Weights of a small transformer language model: MLP 640 GeGLU, 1993 steps.
Each number is 50 + 12 x the weight over its row's rms, rounded and kept within 0 to 99. Layers, rows and columns count from 0. The size before them is the row's rms in percent of the matrix's.

# layer 10 MLP gate, 640x128, rms 0.218, rows 89-92, columns 0-127
093:36 64 26 69 50 61 61 79 48 72 62 71 36 44 51 55 61 62 52 30 39 25 31 55 59 30 54 24 56 33 55 47 51 61 55 42 37 64 48 58 48 38 51 53 52 34 43 74 57 49 66 51 31 60 65 42 42 56 58 43 53 54 59 66 61 45 51 40 49 40 32 51 45 41 50 52 42 37 59 60 61 53 38 61 61 40 54 66 53 28 62 53 44 69 44 72 20 51 40 50 36 59 53 54 58 33 65 59 63 48 40 41 57 38 50 41 42 32 58 64 56 41 58 71 66 46 49 33
099:27 44 63 52 43 30 59 79 60 44 41 55 43 67 70 43 68 68 49 62 22 32 62 71 59 50 51 63 55 55 67 54 23 55 51 56 52 58 42 33 40 51 44 48 57 29 70 49 42 34 43 57 53 72 60 36 31 39 43 47 63 51 50 43 40 31 39 35 58 41 75 58 36 44 56 27 58 28 41 24 42 60 54 62 51 51 51 49 65 47 40 48 70 48 44 53 46 59 50 59 47 45 24 46 35 42 37 48 49 37 48 44 45 37 38 53 62 52 74 55 43 59 56 53 38 44 58 47
095:40 50 57 53 46 51 36 42 33 18 51 54 45 50 55 52 37 53 57 34 45 56 38 55 48 34 59 45 51 63 41 48 43 33 48 52 54 52 61 62 48 63 39 37 52 35 26 60 59 34 54 38 49 27 59 59 54 54 52 34 46 46 60 16 49 54 74 57 16 60 70 48 38 36 19 41 56 31 38 35 51 47 58 31 33 43 57 51 55 47 55 54 45 56 48 58 44 36 49 54 46 26 59 48 71 56 38 61 75 60 61 55 43 55 52 57 47 48 40 29 46 35 43 55 69 22 50 31
107:42 44 37 63 27 69 45 39 30 50 62 47 47 61 53 48 54 66 62 50 45 64 44 69 46 61 34 50 42 49 33 43 52 31 61 55 41 55 56 43 76 39 52 67 77 43 44 50 41 51 38 56 67 72 69 54 58 32 40 34 61 46 64 51 43 40 65 58 46 63 48 36 59 29 33 57 25 60 38 48 59 64 33 45 63 39 51 23 33 39 36 18 60 40 54 36 59 56 46 61 61 53 44 36 62 41 41 45 56 56 38 49 30 37 56 34 47 50 58 55 42 46 66 38 49 60 69 60
# layer 10 MLP up, 640x128, rms 0.219, rows 89-92, columns 0-127
099:59 60 49 67 32 29 45 61 35 50 32 37 42 37 28 44 60 50 31 60 57 38 42 40 49 42 54 66 67 45 28 65 64 56 35 59 55 36 37 56 54 60 55 57 75 69 35 39 39 74 51 56 36 61 54 52 54 43 64 61 36 51 45 54 39 63 36 53 78 55 67 57 48 46 58 53 57 65 55 37 52 50 60 57 35 70 78 48 56 45 70 60 55 49 38 63 75 62 39 52 65 42 57 52 69 49 52 58 45 41 33 36 56 51 46 57 50 62 65 21 49 50 48 48 60 36 55 73
095:47 32 50 55 41 47 47 37 63 56 38 62 49 46 43 54 50 30 42 52 66 74 46 25 46 36 42 57 35 42 64 35 61 27 49 68 33 45 54 44 61 64 70 32 59 75 58 46 56 48 45 26 51 47 45 58 49 45 59 35 41 46 55 52 60 58 41 63 48 38 32 46 67 45 33 64 68 41 61 30 47 40 42 65 39 66 25 50 54 37 49 53 59 43 58 53 66 34 48 58 73 43 59 64 63 48 65 69 63 32 24 39 59 45 53 59 29 40 49 46 47 54 50 52 62 78 34 39
098:31 57 64 56 36 34 42 42 43 38 28 64 47 42 68 44 41 32 60 39 55 42 39 49 58 70 64 51 54 41 51 57 44 56 39 40 67 39 80 49 40 57 49 40 75 41 59 58 39 21 54 33 54 34 68 83 51 57 44 70 53 41 27 59 58 67 56 24 31 48 51 41 41 30 52 69 38 55 53 51 50 58 43 55 40 45 68 56 47 57 44 50 60 35 54 50 49 45 51 34 57 13 63 58 59 44 57 52 56 48 57 21 57 42 35 59 46 49 52 45 54 41 40 46 49 45 48 36
102:55 70 42 24 61 43 51 44 41 45 57 51 38 42 30 45 66 25 35 56 52 44 54 62 58 46 46 61 27 36 62 10 59 51 50 64 54 49 63 53 53 34 74 44 37 41 47 68 51 64 48 48 45 66 37 68 59 45 56 59 46 42 60 70 43 57 23 50 41 62 49 51 53 46 36 23 57 51 48 47 48 61 29 50 49 50 68 47 43 23 57 26 44 49 41 35 40 41 58 47 47 64 62 45 63 66 72 69 72 56 48 49 47 50 56 45 57 42 57 65 48 52 56 43 47 51 68 26
# layer 10 MLP down (transposed), 640x128, rms 0.178, rows 89-91, columns 0-127
095:43 59 33 54 44 56 67 46 58 50 39 58 68 50 66 41 38 52 48 19 53 36 44 49 51 44 40 36 53 56 48 52 43 50 65 42 45 38 48 49 49 34 21 48 41 43 69 57 62 46 26 28 65 49 53 67 44 56 62 40 57 34 36 67 56 36 69 58 57 35 46 29 52 24 50 67 68 42 52 50 66 42 57 48 51 41 21 55 57 35 46 53 59 44 50 32 46 39 53 44 30 51 26 47 34 61 40 45 52 43 48 62 68 39 16 37 52 36 45 63 68 44 49 47 63 64 39 31
101:62 56 59 33 52 36 47 65 26 39 36 61 47 62 60 58 61 44 53 61 38 16 61 66 54 41 48 63 55 46 61 31 61 45 58 32 57 50 50 52 36 35 48 60 40 24 55 30 30 42 52 33 52 30 68 48 44 54 51 49 62 37 50 61 56 39 54 62 55 63 48 42 38 56 73 61 44 64 57 51 53 74 70 63 73 38 50 58 59 51 44 50 40 48 61 50 45 53 67 49 65 38 44 45 33 53 68 44 64 49 77 48 48 50 57 56 60 64 67 47 52 24 60 21 30 45 51 43
097:61 68 45 44 41 55 79 61 41 45 51 29 53 50 59 62 50 47 20 42 54 40 59 40 51 30 47 64 56 45 48 57 51 00 55 56 54 30 43 48 42 44 62 51 33 76 41 41 50 39 42 40 49 59 56 31 55 55 44 59 43 46 63 38 54 57 35 46 52 34 53 50 55 34 68 49 57 33 59 22 43 69 68 49 67 63 34 64 66 53 29 48 57 55 41 39 54 47 34 58 54 47 36 59 31 59 61 55 67 55 42 65 45 64 53 52 44 49 60 45 51 29 44 54 32 46 43 55